{"num_hidden_layers": 17, "hidden_size": 160, "num_attention_heads": 2, "num_key_value_heads": 2, "head_dim": 64, "intermediate_size": 512, "vocab_size": 2048, "hidden_act": "gelu", "norm": "layernorm", "norm_place": "pre", "norm_eps": 1e-05, "positions": "alibi", "qk_norm": false, "attn_scale": 0.125, "bias": "all", "tie_word_embeddings": true, "parallel_block": false, "init": "trunc", "init_std_qkv": 0.0211, "init_std_o": 0.00362, "init_std_up": 0.0211, "init_std_down": 0.00362, "optimizer": "muon_variant", "learning_rate": 0.00846, "lr_mult_down": 1.5, "beta1": 0.95, "lr_head": 0.00881, "max_grad_norm": 2.0, "warmup_steps": 200, "schedule": "wsd", "decay_fraction": 0.949, "decay_shape": "linear", "final_lr_fraction": 0.05, "batch_tokens": [8192, 16384, 24576], "max_seq_len": 512, "doc_mask": false, "train_tokens": 175100000, "max_steps": 10709, "dataset": "wikipedia_en"}
Each number is 128 + 24 x the weight over its row's rms, rounded and kept within 0 to 255. Layers, rows and columns count from 0. Numbers have three digits each. The size before them is the row's rms in percent of the matrix's.

# layer 10 attention query, 128x160, rms 0.21, rows 99-127, columns 0-79
126:102150148115105099107126140128153137151090160124155164112120136114177135130128115124142150115141136127144156172098138159121107119111146160110138142138138089137114168150116123143117098171116132145097116173101081095107155128129140160102108171
117:164152146124116148159093110126091104086081092146128147078134126096138093140075140123139146137129093154137142159133084116113148143131163099149092121108106163136139074115132117134102105148126134080118142123085138126138146165173137087122127172
116:164131131128077142139146086106086122114142117157171146161104105105114102161122116146124085124128144154138113140126140115118159124144163092124132112162132133120060141112088148113164114162135165162087136126102114092149110149099096134075127097
117:147133129087137104131098131106140169132123121122108145113108073148127147129071147109157097141135109119122121136116143128117141153129144105098114145140143092153120142099146077152144193125097113174162114110129127189107091101138167089144148164
123:168085111149129129130134118160116132102116169095152186137139083135115153165119151119132086127133115117146118159099134106165124114150137136122112112140104127115133128131108098127092112125137131109145107120161150119116091141146151124171118129
119:130103173154092058129118145134121140145125129159132128137119147092157134112179162130117092122154094139113110145164103146150140154164110113145170120098117115088098155099176098148137109140095151088140153144101142139080127125142154157118107131
126:092162150152163154133119132130156104154110078117123139107101088148119148135145145112089166112168106116114108122177097109116143171133147176122138134107156136163116124134100121098139107150165129149161132121143117073148157122125109139134121143
111:160156119170131108149053146095135111125108150148113105162146079166120137153114147138104139114145137091140127146128114098196112132087134140155122138141145118109106112128134149138175108119102084101151117163114102122117149111140093123122129158
112:173177137116134177122083079164132125115132137097164115092167131133121136117173155133087133146113081095129130129145094118107123141125132114142100108175121112145113123135142105150133167131098136133132142126144133162155057151164144133129088075
127:141183129112158161164104124096113139118172125100135110140169126187097106101133129102142104155111154136126140132105180177143132160134124136150126062133117126072132100112118173132142134156115125109120146140134121118103099135126155147117122142
127:112106145163089114102121108094121164140133135161152128124156136169099104080120129135121145103083153123110107099128127107143142124097125127193139202168121096096156119172141104097101110132156132139116142121154145129152145169138140096107119149
120:145112161146121123127155126136115116144109083115111122096115122104101067104166144155147176158109115086130142119100122149165116103103116114106104080120099167188121121102108165141128164159128135141093144112148140116130181122119156100128196120
123:101171119109108108163155120116121146114116147071141117111084144106089145118161095120121147132138163136138161119133179135169167091131121090149129128139150119153143111155144089121116137093142138067139101137127092097119141166136092142140129133
118:109125147135103119107111122128128131153157133080165090124130130142100083162098134106136148125141129120118096130133089135156158172099138147095155105143149124132142146129165120142136097142113113117135147106114169136097111128095135121105142120
120:093082119117127119093105088120131108128121143136142118119110106165079164139113152092122129158124079126171111142115142154093115140093189135141129117122115144133060118091106075099108153084111170105124146113120141101125159137148127175135121142
124:148110133126141114137140122113102139136121163153071131168111168131090112118127106094143111141140118099133104103116106110135139156113103113114114111135142151081138164113186131099122111106144126162129173157115126117159119127123125166185096159
125:126104120147135115159138135128098096121132149137141167146107109122149144163116146114091089135120088074163136157100153130137165117169122129120152158126096097103161129149054153135122165138122137157104089142122125140087100099129119114099098077
120:123154109120095147148115118127144108196107131132137151120099152115141138110134111130105102165122147160123108108172130138134139122133103131151185145165117126117135105128140098092089166112148174120092125104129121127135133117145119138151177124
125:119136139119118157118154103139112080131125109121119167115160118114181166126132123130121156131142129176100119132137120147147159089153106100114104149132135159058122148109128082133114145112165104156127168148111109123130133144098114128167162101
116:117130113099152095149113126096111142071126129140137087140085131143109126112111151128163112137167138097103113178143109107139146145125164119156101092128125096120133114146177142085127098093101149102124129095106131130172089144166175156124138129
118:134109132155133110153160096118114103127138123177076062172109098167201100097119109126123134093156100115127096147125129146133100058124185128126127107135115142117133148130145140103132095137103103128107076148130111154133144100144127144125119114
129:129126102108133180101113139075168074122118109174155102148131155128127168135141131142124111156131146167124149125148103085116154079117119157092110100101099135119128140115126137124138130109135122125141113134132154128143078132158182136155119098
123:100103117162141132125148088110122145126122090149127126082122145161119148176127202139153135076149127163113102118140082181140105156139123141111110177123142119143111128122146115137138131152161096130108117085126073131096098184150149104133118106
118:123140114145148144099063171103132080106161148160112149143129141142140100132127126133162106157118133142088171134145085120138114144107127071119141155141103129126150123110118130131104136107140124115156145137140082114156119184134144092147097140
128:109133124082070117093136144117114113165121146111099141116138119133123121110077164118108143105073150129097123155133126101152145148164144155119124111123117161113145102124098160106138123101124126083144151156123106146182121152094111143102094139
116:158138118147133119108134117095101115122091116155109142122108093113087146128111137117105094124119176143155105099126130127144124101167146093154123140147118139164123171113153133140127145082151100085099161119133129098109160121131094143114162105
118:125174130129138134113169100122148152123117147113102130093120136181152141106115077134130140138173138084145134085145128127121078131145119150152141117129147125124114119103102146156100154140090141090138117151158119166122103124141118121122114148
131:126103154106125140114156186136119076116150098126106097112152106135088136138132139125160149173070163149125097148173166115103091128131138130150121160115136109166104129122139109135093127141119101125160104123136114132139180129138114133131113105
117:080163167133143128130138138143134093113122149126127135113177134129140129133098124108151164093152120136133140144123183121107107122177131113132086098148144107134122135152151100122095120095139127093122140111104127162137119122108106094122130126
# layer 10 attention key, 128x160, rms 0.215, rows 99-127, columns 0-79
124:147135141109123090135128102130187102146123153090147132120137138094183114124118067153135115142140139141130144162117132097140142111115173120139112115148139074079175164166131120150139157129112110157119188156112123105101124122108124117115140111
114:135125149089139154117082144163126147094147120158105115145121114121150117113132131129189127154164113155135129139128117131140157144099129151107112136125172150118132138090124136116071165147143152147135115128156095136131178105099116093094123183
117:162158082124124214158114090130126122127131108147161126144110133111081119143124101106117081122155119141129149142139109178145140066103138164142129130142122142149130165129150113125120141110144097109174115163110112113124119117120092099108123144
116:104148104081112097108155143122105154122127146118129168126094115130091193142082124111184093146151144150124101140130178147138130170125158143085108124136118168125156144109113138113147164173140143141134143118149120152120155091076091049091108119
126:122158092092163169141154157123142127136102125123129138128101126135110121127107131109112119155153143125111105154080118126109074121155103111106112156119113134117119152139112115127153132098099124113147112125103124128107096127123139123136106151
121:135163133113099111116084137114114123118122136173135149166105092169144076115156149137121102169175119143142137111142138077108125181160117116130112136109143168107126133131131169144124131134118126077122127130101126112111156153135109122153109110
131:126119106122135118132112177095101123171170095074149139130116128130126121148105122103086139104109161126137130146156106106119111154128115186139136137146125114129111134156082144119154112148146165140153123110167103081121126130127110111124133159
116:086137167108122121125099158108105100100130152151121133157132091185150158145115114099125133131152077143108146130156141131134132143124126178094112158101139097139153145148144149138144133115134095130145100236120153096120157106126135139135109107
115:171161158111129152115119152118147167134101135089139125103159122089093159129189141146130131103161109122104129146104109124115177133114143210152132142121102137152095158157109141101098137100119170141140097152103111098111134095118109139171128149
132:155154161169127143164131134093140150135142157156156131080159075159139135172125143118132144091187132162101105147144121147153171166141128117113126126139143089133134133141119146090136080162122085122127120135141122128121141131089145125158115145
126:108123164133119122116139107126121125142126103146131105139118119136139145090154142129127130155136144115165170147103125118115149108103082150111147139142126074103107144171145085094126129123148146132097151136150093110135162129152167113138168128
124:129142131159117120126142105080105176123119110133089081113150100104132086137184144108126135138129077074090136115131111150128140118119153120121115169123117102155154125063117135142108108138127136108120153114190098129089145120157181085098163124
127:142151141093094138158130123137114104116151107107139145113153137176101152067136112147145165117159142154141139137119149128143158150107081085112096127133148102113142123112129144150096143078136105110157168104134106114130123094146115148164143126
125:100119170122112146123120127105089126140157093175151107143069139133147114159131111128107129133150130137100129085125124079144144140076133136162130098127160117176114177120159124153106132113127107134162142084115104138117100143108104096148113123
121:130092130119112136114131084136138180162101146116098120086140124131114164169115146114120110153181128154133140149126121142081109130113081142128139107169136148126147147108128098129109122131128119137155122091141136140109119140144141155160135182
125:147082136161059114116096134124099153077147172095117129153074153106169144092127110156143147122137140143117117150122126134168117156113113128145129108134179143129148103119100143124173125127127128137113118119144137111152110146141128129107099151
123:186098072140148116114089164147123118108114170145145115166126116093160102126115135142080111110118119121150167132108098145087143137157117134156109135166089154163150154100119124147148190128175128107138116114121091164108142089087095124105095129
125:103174095113113108147114100127160144122132090139120129130135182140098157142149106095094115148148161119110112107114126147125149138127106120105157155122155084128174121149128122108052167150147089101102126122125115104073160078165120173137124151
132:141142116088148151113121102151133167096124069098100141112170137141190122134158154144143129109105107139164131114102126135113137109184109062089113141162162138096111124124133142084117159126169131153130108149080136131125132114087129131131120102
115:148086156115129170095113138125142143158151152111118082154111100124123149133115108100137110108138105117129096124117124124121128138109141109170164098130159112133145130072127126079135114133120153113174144059098145121167137126124138108133171150
120:119120106126132120113141108133177158152135146152158149103167120082150130175115137106093119122130063095118139105162173121162139124127121132120148117131120103076138137094138107134113078147147128109100120124131092131177109100103109092138103100
125:137139147166176094113083132108119128157125146127077120156116128070130148116121108080159088123104142167095139133166121110156112096132127103147140093101143094122109132104079146116109151135123137133164134133095147110156074131129136120163127106
129:150142158043095134098130150130113166153183128128144150104144173114116116146116158085112101120129115155123127155106152124134092137126072117102120151191149136143139165130100122117121142114130144119119098130102120113164109191145153106163145123
119:140163162103143120071096136114149109094107152137144142149128071116123099140170170117163136144100136122142171142124142118148095117143139076139126138118136092139126145154157116138097074138141123171121144140112101173156121179110128164103128154
133:063144116098113149122133112119095153131114117075129106140150130133173167101081103145135127161130152153140161123116112139146118146165101124095112129140116158121105140139160087107149138166063088149137148156182128126157175114101125154138079121
115:127161127181126154084129141131133127082140131136089138153126122140140083114133101092117101108124160182111150130113107121177096102093096145114128126170118116139103141140092120171096142119138111076119137117167104138147124150110090144168137105
120:082135141156138122127155142158139150111148173117090160087178118126139159092139117186136147116171155120124141122139141089116096106139110135106146114140179128110117077139101130158112158129110105127117090173133121113111113100098138074086165127
134:161148149158127127099168104173084120138152114122096153127136139118129102156154147135111060139117160160112124120136189087131113136136133109154094160120141108128068149127168094106115130133142082116125140144119113133152138095161133131111125124
122:120097140159122121117144113138117117099124138123150143159119146131152168157136115125150141111122117102123116180134146136108150096104125133120141121092135160088122108129091124163110144129124089112135159105129126117127082125140128120138137131
# layer 10 attention value, 128x160, rms 0.252, rows 64-121, columns 0-79
106:162107094132168133156146152117144120128157152157111120143145123138150172121161129137099149168130118115123104093138110146114126175145143130096116121163115092124124132134121122110158137165096091137119160093184105126110105177185108093125110132
097:098145105143174126134147126128123063130124119151099096102114151121134136141184121115164127150168116138134073125129124159173090096136137113073155109139165098160131130143168111138120135105107150135157123101080118138130177118166143126147130090
105:133139094119122148112139147131135109118068125154088134173148130143132163128132143112089138112130091149098122192104090131162130135143119142139089080116141119122151098105135133146122113134095096115124142151104109127108167107130101132146132156
100:132109147142152133104138134135171133129092124114115140174132124101117138103126099108153172122133100131052108131086144189138130129109116111124116133126147102145129123138149120096132107077136117099143163124158148108153141146116081138130129115
096:102141104122097177144145171120111113133132149133120131149133134115137131119111110148151127139112169120109211074125137081106104116127124125144082099142132136143158099097109102154137100092134169126150109130178147115129157158106181132160139125
106:138128138116089134136158117155151134110166130143188095138143138178147152109072104122110115155111171125132094135123145142117140108152168125132125149172121095133113112161118173132123122109122151084158087139134090172086156153155114146111078150
106:170089138136147130078151150039174151156108118137119146111149126163080105181116105121140093134135173161129094117146059133146094116150138174168122131132135121105129109143126149105102097126149109158104157127134118129131157088140085140150157129
105:105129099108123138116131156098140073137148115126130124132110133131146142088119123101104141138126117108117114106090112115119114159172115145167120118156124110076071122084177120142169130135097120171165128148147133135117141126114116154110163107
103:142095095120123137133136112124131132152147144115151149115141154132155142138121118123130126111101139137176091115108159165101102127131156139117075096110137067148180131118130099117133147100158111113100157153143167084113140135096168097141136125
098:121114126088127143091110134147133114148133134163139133161132086152096131153143109128159135090121111110104114113134106131125105084137116102120119177095100107141123151131122100161131124103130113160099146142121116136106135129103105113185170164
100:114134129132160077135126108136116152103093101116108128137131134107126167120116148075133154156164132105103159098103134152134133149139103117160119093152099129136141083131124124133193159123135127145076132171126116131141077147163136107139158146
107:155137125105164109165172071117150132135112131141094134132096175065103152120132127151117179159170146144115122121122120141147120139102124125129123171101170131148147139123139110122162154146148151092103147156122186102084113121107084133124117109
109:166112169093098151118113163104135083126150087112126108116150120110183148102152129099115127133113128106124151109128166128118136137120123119143162136111099065130146166106091157141126122142135111152072091116111156102127119129111098100152111135
102:113165126124132101125086112146131124138137127141134118138140136145130096134176118173126060139141100150076146138137144176139130101126127130124120125140156093082083105146178180128141166144130149139136103093138141117144154128123121168116151142
105:076182159085111140129146116141148132103131108151125127163117098112114085149123120105134168122141127087133131137157108110163158144106106107106124116119105102092087129127098126110129129113082171146087172124128189130103111103110166102143092157
108:114148169144145163101132091131153111106096156100163134138141135115129143144088144096115117118116140148162147148070129115103139099136141159135117144121165150164169125117143090112093101196109134131160134146167152135125096147125114124183141110
108:112158113141136159115100090116116165094153123160109150144140120141125114133087160139098164105108140115144139141133123159128106147099108152156119113136120149140121141092120121107090126114118118110117059100116142142148143117136152127146152107
107:132130128116110168148144116156147115142151130140098188140127128134099124119156133125117140119145099115104095128116094143099111130104106123139137115134102146134121129151082136152159115166096132146083127137131147126131117121101148097145073146
110:119146122095130070149170126164119120136101139107131081121153116112164142120117089123148103105142117161106137132098065109131138139122144140082125111136123139137155065108160167162130108089128127113102082131153133086091115135089121135124126153
103:092125109153153163086175135130140130098133125137152112116147089110106154103160099111183105095112108154152125165105135114093096187158156131163095120102111124152119116130125165130133132126101140139100095130126149073110132101132098122128097118
105:094106130152188155131143112138129144185097139133156131148078134142174133097111162153126142147138125132157117129108117115113095138115133135109136151135137126119086150129119105122103128128083114121128114143114086141094117094105134122185117136
110:130124137116108126151144157153106116130127107140163117075122132125105120139150130097119153112146102131144165153122137161115117115139097133153130094129144101157146132151102082091101124111086126118101165149121128142102126147127092140116144150
104:147117124176140132129128075137144149105099078127092156128077149157110143113103119122138101098158120099088155116109162138160130121191157122130130137113105119153157075149105136120083157124146148145132105163178145142121142142111159169127153177
107:129120103151126145103087146132117104162156135108154105157108147139110130144125082153074143096141118160189141169119123088143107145164185087132108099157108124117155133157144144109092138123129147129137160152129127167118166123098085136129128169
105:099135136107155146124125126118132144107159117144156147123130114104129114143123102163152155157132125100092163153104122109085142106158158132157114163131116145132162110134110132135158174090130101104129169080144175095102115136174118137163139132
111:124129109103114139114158126126186138097126091138121167112117126103132114180117109155138113157100161124134121141150165125137159161137082121151124144177153109106111134134135137105130120069097088111155155161149137167143087134130134145124112111
099:143117110171120149150172193113120116118095103107141128128139113129139105117128154094110131114097157116159118152115163170127071135146102154103162147110148085121141128152145162114111157136116117114089098113132143149119141164150103084146116122
112:164113117135107122148127129145074103124158125103129160125099139142167136107119135119160124124158088146121128135130099160095131134113136128124114133119078150109107116150110121128109109086137152186136139144145127161151127158159145111190094112
105:183134117123126103086129135125152067189152142125122112111083088125133118122112137115132134130145107145094122144148153122136139075124101150101091143120119181113172109175150134117113150099113107096128105137098120122148140151096179140133152125
103:181209127143132105130073137105115133130127113123137078161137163108123125097124121133165141125113102068157120094136112167114112129109148158109118127131102113129100150128108141147136101108201091142112113140125109120114110170120121149157154126
099:129147158154081112137101117138117137143094111176130154095182167077121132129110139132130123120160179132146148157111077147126135120143158097164103142130141114170095110116148120151129130103110097144124124119141124126148161154104141101128090145
104:105124159147129141122110132140103113155109156123138131112125096125133120119139111144118142164101171106157135155114103112139089125168135117091140132170120177129068114107121129128136119124154136111122113127149096120130125105144132158154143131
104:136140099135135103124172079139126158118158152121150130132110125180111132170137133108167136107125167140133116110088098143148126117131153155158116060127167102119104149143095159135150120146129126133137082127115139164159167113113095138118110115
112:182136142128115101136166151119189071121132112105113124151149141128111132127105108133143129092108138095099100126149133131125183170124093131102137105115097150134127146068139128128137146130075141123148134116089141113204105126148162118109153173
108:172121137146143134157126099146138130159085080114080102108158115143135115148121079125136156141163115161098138139154153134110121127104153134142104128154149144165140140115182115121112174119128088140115096135111126137144100134167168123148107129
105:131116150137095108101115130154106057115106144130123113100134133160145117167094103149108129154174158120164142118111137147175114132113130150100119123119131149135125110113116157141169113175132141157126142115120166098114108109172121104109151116
101:129088154153118154109164095101140103099150092076110132189118149157125143150173111119123161153109100111135116142146080112107103142112151132128083167166147121137143131161116132111186150146112191147090129133127073120137111113114114093141130139
104:127104132157129124107135088141140086091117095086152144138146066086136129098088134126093117152151107131181157123109126129124130127128140110135119129117120084188105114159092137138120137124127065098114152075099113159161137120138125163169144136
108:145135178106109135152123150124119146154094123172144100162103142100097122156116088161103097107088142127168093150140097111117149120149117123111125138153111145112138125123151122096112133120130139138104134123144176161090100172130119125124118112
106:149086096116123175105136151093114140122145118184144102092114149127150157133128154139150124118162144121134126149167152137104109078130166119146160138110089117130159079112123112141104170155142153127165109131092110097117097145075158129149106102
106:127121092128092167133133081100166107134138066141141086109110144094147134108118186134187139132132103096111079140140124126146110093157111164125165147125142101103145144083094145127181102143116094148156138156115182158165155128149133114132144144
104:158158128148090117155115117110134141108121121158170127125126150079170118147130129116141112133136118125127114183114118079132125126137122135093124112163144127120136142139128119120119121162138090129136098162093149112183120140138113158118127112
102:110118130097144130160127111110121150114162106150134127138118117133106138167163070142165153108130129139130131164107147137152085116138121134128141095129066149128149161154138112109110107118109083101124075123131095131137176090087095137153175136
105:120095120123118127163162157149112106131114108115133100106131125128093131153127117138136182142113124119138105154133090140172095133130145135131127118160135118137093119110116119124127139107082090083123066168135162141163117152105134166125134104
104:094112168158105142148163157138143145179192131149123117125165102138120109098100156131126130154090116146093149104124120152170110120118134133134115125151139117087118141116152124141101177132151092143110138103131145076158135146140072130120083138
105:140125094180119137135144115163090165164138138108134155115145127110119151119125109124115147135095110126117167084167109116115119172115094133117149147097139098077154137152147161136106135148093099136136088096082121128113109080094149145144138116
107:132118182089058122113123134137133156120163103116146112138111101124102098138148117110118135183103104139126145104099104129115126138152166117092143102104113161187114152157136122102122126120140162109116102159119117147134140118114139099167168123
105:141135138114142105111088110122135117092116131126167100163159133176117130098130148122156105138130118122154108154126140102089105108126148126130155152160164107113141080125156156102139151135118121090147175137171105154129053108090081147126131108
106:091112064140119137147121111120174129131107127151132095131119124133135156101109145118140092110139137110180134096116137183119098163148140136113135128071154138117074137160140130136143136158138146059096188132100125151119109137106105140149090124
103:147121129101129117075131131133088139174115118101161159158170122148146141099165139122123099123137129122113134122108155139151125117145123142128183134116084133134132140100141103137138137106114123078114181126147166175162124095135137124136091079
100:121088124098163117157136132144104104084152112111124131156169096109129110075120176140140099146180130113176136101122086147130139142125138115108159124121119139110136149124131131140114127139143099123163103148124130133112157120151102129187159101
100:100127060155105115130160110109137119084134161140151147136143163110129129103109118143114173135110124165090145135115133127119114140157117095111167160100141158129137143136146171112142103086143135133129111107145153129145132097077124145151137125
102:120152142163079176110159131130102124162125127121131142174140147123140142149187128099119131132099119124147116104095130141125114097142171161133162124062150152093167164140112122123132151108105123134138122117122181142125093135111142145131127112
098:090123101161105141145081149123122128117109136099128099125164154129111125128133131146162122135099109129086132148140119160118112101135121126110117155124098164144118124157144116086153128137093091130136136134155109137128111105117175101138153116
107:127173146149089097158133109087116146118124151160101128105084135147128109136116138140135117197115102161140150116127121082106151135169133106132149144104142101129102127116131156134127112100118187126064147187128094108155109113133114133158145109
106:118126137168080123164165115090134133164105130109165144122149139144118113125109152138151090088153128151129145142091107111143098122093132127138070125090090111090120119143165155119135143141209144092137116151149192094124137098146147086116127115
101:121126133167102079129104155174165137080123134124083107111110102124152163144117100143139145120095137132101093129100149102133128120159120105137139102112098151156110142125111183135145144143085122106116144171124124102085143152136118100143131108
105:092130116179160072157121125115119147104118123129151147152167122094081133145153072172130113126120105119121071124132118129140123134132125110145089140122138107110167129173100149110134117133093185139069124101144127134130089150125145170088107158
# layer 10 attention output (transposed), 128x160, rms 0.234, rows 64-120, columns 0-79
105:131087149128071144131116125164133147122141128139093138108103113145138101104105127106165115113145119129192132142130169066154118100113156100144106142137124101120142143134142127121150080119094135138168074124110095124131149120116107094195150111
102:181147148134113122108143079112118146117116133171126156135140143058119133157139154130119102114115111098180149105130117112127134136076118141141125158133136117091114158137084073186096117122122124154085136112151118141170133121121161162118150129
103:120124142098087108058180145157133152116133136107137110098114108147128132121123151111124146142123065118137122096126138151126146085127143123123156188156084150107165189173136141113157102156100144145112148097109144112099112143160150120136150128
107:098146111138106121148121114168078160103133133124098124113108120151122130135154119109112122098122113074184141088149128108124128110147134147135125167112088120139083107111101144157180153140115140062142144109108141149143150120168140095179136103
100:148108142143160080127171119168113126134123175119155149102130130131152140115102143126185117120111148148123145161135128140119157119108129148113109135098121134121113116114121168148109140152106154098110117113104153171050121109144081138135129122
112:117120099121127126126113072075139118125113135112107133132126091144114127119135144152156169117127149160160135116142096166099158119130096122124114143148218099125158137120126110076123097158119148166109120147116110107162131088156121133123151101
111:169138152139089101163119091162199151099152106125149079146109147147150095113147156128179115132121112110130144109123095157122162156151113092137110158133157160147151167097090165123123121093143116085118129134159099140136138118103112125110088153
104:134107145109143142161104157139136122127134137167131157086132085139142163134136115145143135132094122123138102112112136121155134133104129078081134142104165150112172100118114135098113154144129149124139113117109136132187104123160122132144085095
102:130114161154131154176134105139113138083119156106129152162121121148132132177104106095173119172126106139138138139125123101156118167139140119130111097111074163147123122120135127156074133142113108107112125138089108115157116109135129124105163134
107:116137158174126087148125122115222102134128151138118098115117151118136109149157134149086121135085155134114150137105099097117142149159143161096106129159110114115117072132088107160120116151137085145150106123138151132129104181146136106083133137
105:108146172148134164108122177145100120065143142105150142109159130123082081167137137129131103092114110112150114144149167125127114086108097134089118124132109084122132140121117141085138096111128100101112111151115159157116180143090134154136124159
104:104171135120123128110178140142136147070188170130151138149117117112168112097124158138096105146122132145141091126119103130140168097106086167124100142062163122136105174133143101109116115151105109119127135079164106174127151138147134137135148122
107:124123142176136085127153128123177123104152094119148154097097114113081147088085131160126135127096131120116113119139113118092074126142133122141106070140137166106102110201125071158142158129110117117163119126124130104157127140117138100137132127
106:105147075108134131125143157099153144107137084145155112085115159140124135123143156137144104161082123146161094108086147159140137093126130154118116122154139101118146115149131108159116066114117111124173114142100106121148124084135158172114132140
103:157118126136122133126141113090156111115164152101135115117177133130153159120159141119112118161148105165111145077105142137127105111120107108104133098121104117122123144144171120165101149133136165091128133140135105093145143176164110143124166105
115:135130140097101179137123143112153135134146087117110096125078103151118111154143114110133129123153104135096112146138145131137159135082124133121097121135119162156131126111173131234128162096120131131116107088149095106081145106149090139132136138
106:088097101111144156089153126132142158134099140121136166118095123136110131111119093142149095128150099189086143103126149101077142106147154086149090135139149142092170108125166135126125130144148119132141150160121138147139126115155100136134123099
104:129098142129132118149096144119122090119153134128116131095121171157169111111150095111097102131114143121153154112111137110133140080115130163141100109114113116141141143154169137104143085084114082131125150139149128124127110145123110087101164128
108:116124130151080133124142136087160142153128155115119106169128157142126165123128140152126170120125130127152137134156173120102144110135113115070146167119126145151108146167123093120165116116072124158148153110094132126136123158177147124136112136
100:141142153190121128115140106113146142149090162093093115107079137133137151191117153165092179162157107121108112133140138133121151101078122150126119124133120113109119120155115166108041119135130115079103140146093128120106128168126098113133134139
104:104102126102132117073125119130138100138150158124080119143136147102133124131142142121140140117122113115087089144125093153129192124137133098133126100115115161132150132136123133131139119124164126098129086160094106127144142072152119158178161112
109:137102137103148105118122156130127134137132161089113125177125158148134113144116166102090113118078150117146129134138135154162130114154124115118175151166115099108082146167156140116100078147125080107127127179138124110168131119129125111150109153
103:102128191130143171128141125154114107115113131107151114116132126119146124132133095123087124137126143134101097132130116158127149125132139085147153154071129112093110155116152150109177116134124126099093163058146111164142116109128132110083133162
108:118108175112152143126141061128132164132097141116085148132102138143106129088132179139119159152133098143111101107152132132106114135153133129098129169108122151177121137109156131119141076134160109131091140183162157127092142138131136152113138119
107:117123132148087152131099115145134145143115158110137124106138124092135135143143102112130162128120111134180115129141114084125105113094126145116122105046126140165130129169131140199146156157092130146138130147117131136124098135130137145152119136
113:156132130137134060160142126116100101066127112080166150171145112170153130122128126159141141133102133145178077079149151134124078154111158154115116090163177138119113127145131122134107125124110140153125076116088127119126149118149135122115098126
103:116125125130101086123122121159122136103159143136105149107056139136088113206126121145143168134161095151137136136130128095118106134138132099115113104130164108183170074136131095141133133114123123119135181123151133136089150096117068119141117111
113:142122147109092149159115135150138115118072140091109145140179104123071135119106132133147165130105165143132141131155154146121115077112138113162078135146137133128140121080124145142135117117134127142081115105088138131117116150140159136137146119
107:122096124109155060133147157157097137118094122140123132111108134160160106108110157164141130126145172143088124111083142122168138158122168108108113098140135098118133141136100115117119162118112130146106134127122165144099090092157152124112126126
105:111131157131093166067120109116145144101121096202123122121124156149088137105131134131114159145076156114142141169095154109177187138140130172128135117138139136144119118176145135130122127126139181092135099106156140125120111128094107115145091112
102:114146112088183135128124099179170088138083119139112126129157125118111138154069122131140096114113167098134150118152138140105148149121114101124144114141127105105155182145157122108131096128133162121187104148111122173156179147137148153125140129
108:131103127113112114097138103145136143126133131105118083099135128129181154148081120118136104123126107126086090131146190096098150133094079099162137135079154131155126133123141139147137136145118128118117123134121140121153124150130151093119111120
109:117185126101194138175160140109096110144142131103112141137061155139115095069134163092107126154131116100104139147128121108104135111103119119102148171147149143142144158136099131143124107130124164099134131133116106120146155161148107147094140092
110:089102100154131115185123146104100165108172121166151125089135120168177106117140135127078122158154152198133134073132126105159090126119100123139128145122156094117109120113144153138133118132145132155116110115098120163129135178102124131100088153
108:104165145137099102131097157152148135101141117110160158141123090126139132136104161114094116130075155117107106087098102152108102158180141121120145161144119112100155149126140151185120096111139137122134127103130138132112144102123076079168130124
105:140116114123130099149145102153137127139157085126147138173129103140137157157122165120135159079085137117141201141152124112099154083136098119152129100151116124128126092150124104111068103092139150142103091133143138148126168164148131122148096135
102:128114137128126120157122058133100106131137111122114136121104100115113128125111138155127129153168109157110142131106090194116126156094112148120122104115136149118092143178151145121131104084114075097113149105127184157097112171114114118176118095
103:100149156137127153111122130128117141093112093125107111104138141173109122128146146173147150119125125126071120126107128153109112139094084114078133106133111114141122134141129157162142155121116133130151130178138109162134159145111115103136104082
108:126090160119148109142142105146166100217134138127188129139142161132149128119103152081163127137125101144176084166113116118149098143148140158125119152129136104166149079078135126157147166134129104115099118127141093134126132099139115119174132138
103:132139126095128111159110128124132080136130161087103171160139137129075160142132164125157162130087133158152150122119093106108133107122112138124146126137100091139149130115103165142117141109097144135106108147185155147122118121132101121113146101
105:146148166144168164147083116134108112132150123155150136114092108181129138117151138122117114102134158184140129093158123161196124113115093102119099102125102168129133150149087081122101104108124166176137114178173129177110116136126089110113120154
103:101164141113143088138128143100112140144132164152155150146130105169154134114155167104094110104145167107137127087125171104122135155101099086136089150168122148142143129136118141065151112134085142152172162107139109129139096119106116163174144153
102:133131133152120106130094116120116102182145135122142135108103170130103134087102202151123126109147054103147158122136145171147131130149089097171104179134140108141125119099160130097136156143152099173127150144135109141173125104148110146080132121
114:113130113150126147132157124065113108139115164132147114119109136153125103093073122126090100063134129138149106093193169144124129144153191111148148111105104131118125129195108142179148150093147120172115175122115132114120164110142095102128106110
106:154130145127143131120104099143136117113161124116138137125118109172115103154121089141121099118134126136123130131139150120132124147150117177099112147083116116112142105127136099078123087182129131128179118128065131145092107106114109110167158093
108:148146123130116105152082122149124127115170139183115122111142149153131131118042120145147132137154191134081125109104194094088141083133141124105138091159099155108113151130112127091133131099127127139100144106113091124138130150115123131126093131
105:108180084149137162124114136143149094147114166123147146114098088135113140140144113094097132120126135149104160165157151154145144167121147136099136115133167110087138095129101063088159145129133112156136145095121153141113097113129122135082119146
108:136136100143125145093148103127113111128131143096119141136114122119169134138146103136123144138134124079140138109130086126174139101113112093135140108148123135178145125168130107079149137121107123123152122084126114079135157119116131095144140126
108:134161147141147143142097120187147087111119146097099165136110138134150130139121111113136121131147110151145080098114113143111141080091140138195105131103099144136114144123134147109109137144118160130127093160178125091154183139080142129173113172
108:172128118127148122127121155186168108145106154157126168111080138130116109136125099115125140121115138105136148111149142130084152137083166082186126112110145094122097128118139118148125135146148127115151111169125105084101125120155169143173160103
107:135148139109150138116120178147120157167143142123093141129118172169092167103078097137132151151102097128144117157137145096153133118119098135121120137106147124108178141150128120160169090092139144150086148152124142130146142169106148113077141117
102:110106148109171090111149117145101161100101125122131127136108142109116118110120097111131151119161173131126111103180101128162142151118113104142113130164084132157102133088130126149184119153085051130143109174117100090125161133134126098113123110
115:108137095107180138077122074114124096108128149124174122118117138086114181083094120162129158138182087092114151082124113116091152133111096141084149132108127130138127124091136125189137113172150137124132127166139105133080129111120133117133149148
104:130140132128148143103124081137104139163141097186135114108086109154146144131128112127170115113158122105127130116133088175136146112168162138119163098102098119104139149099154162127133153103118083131149090160094148096137120161115131132132082160
106:125117125101145145124136136140118125155166135121159133131139149121122145123145114126102147112134149175131125171113166142126095132123125112131106119104116092147138185146138105103115095168130096140138104141107103118104102190124129138097119114
107:123090132104187086153102135085094114103125131150121133117138146124132146164125102150129127122142088101133144123138133127115125152159080169134165118090151178136152142128111133151123113129122119121100143118136110154080150113143145144152113145
102:101115135121153167152146093104100144125153159127139137086156127131163149129112158130175126131118101097118163112142132151110084109111121156132144133123126115106123166132128101120171146097151109144139066111107144061113110110101114157123137134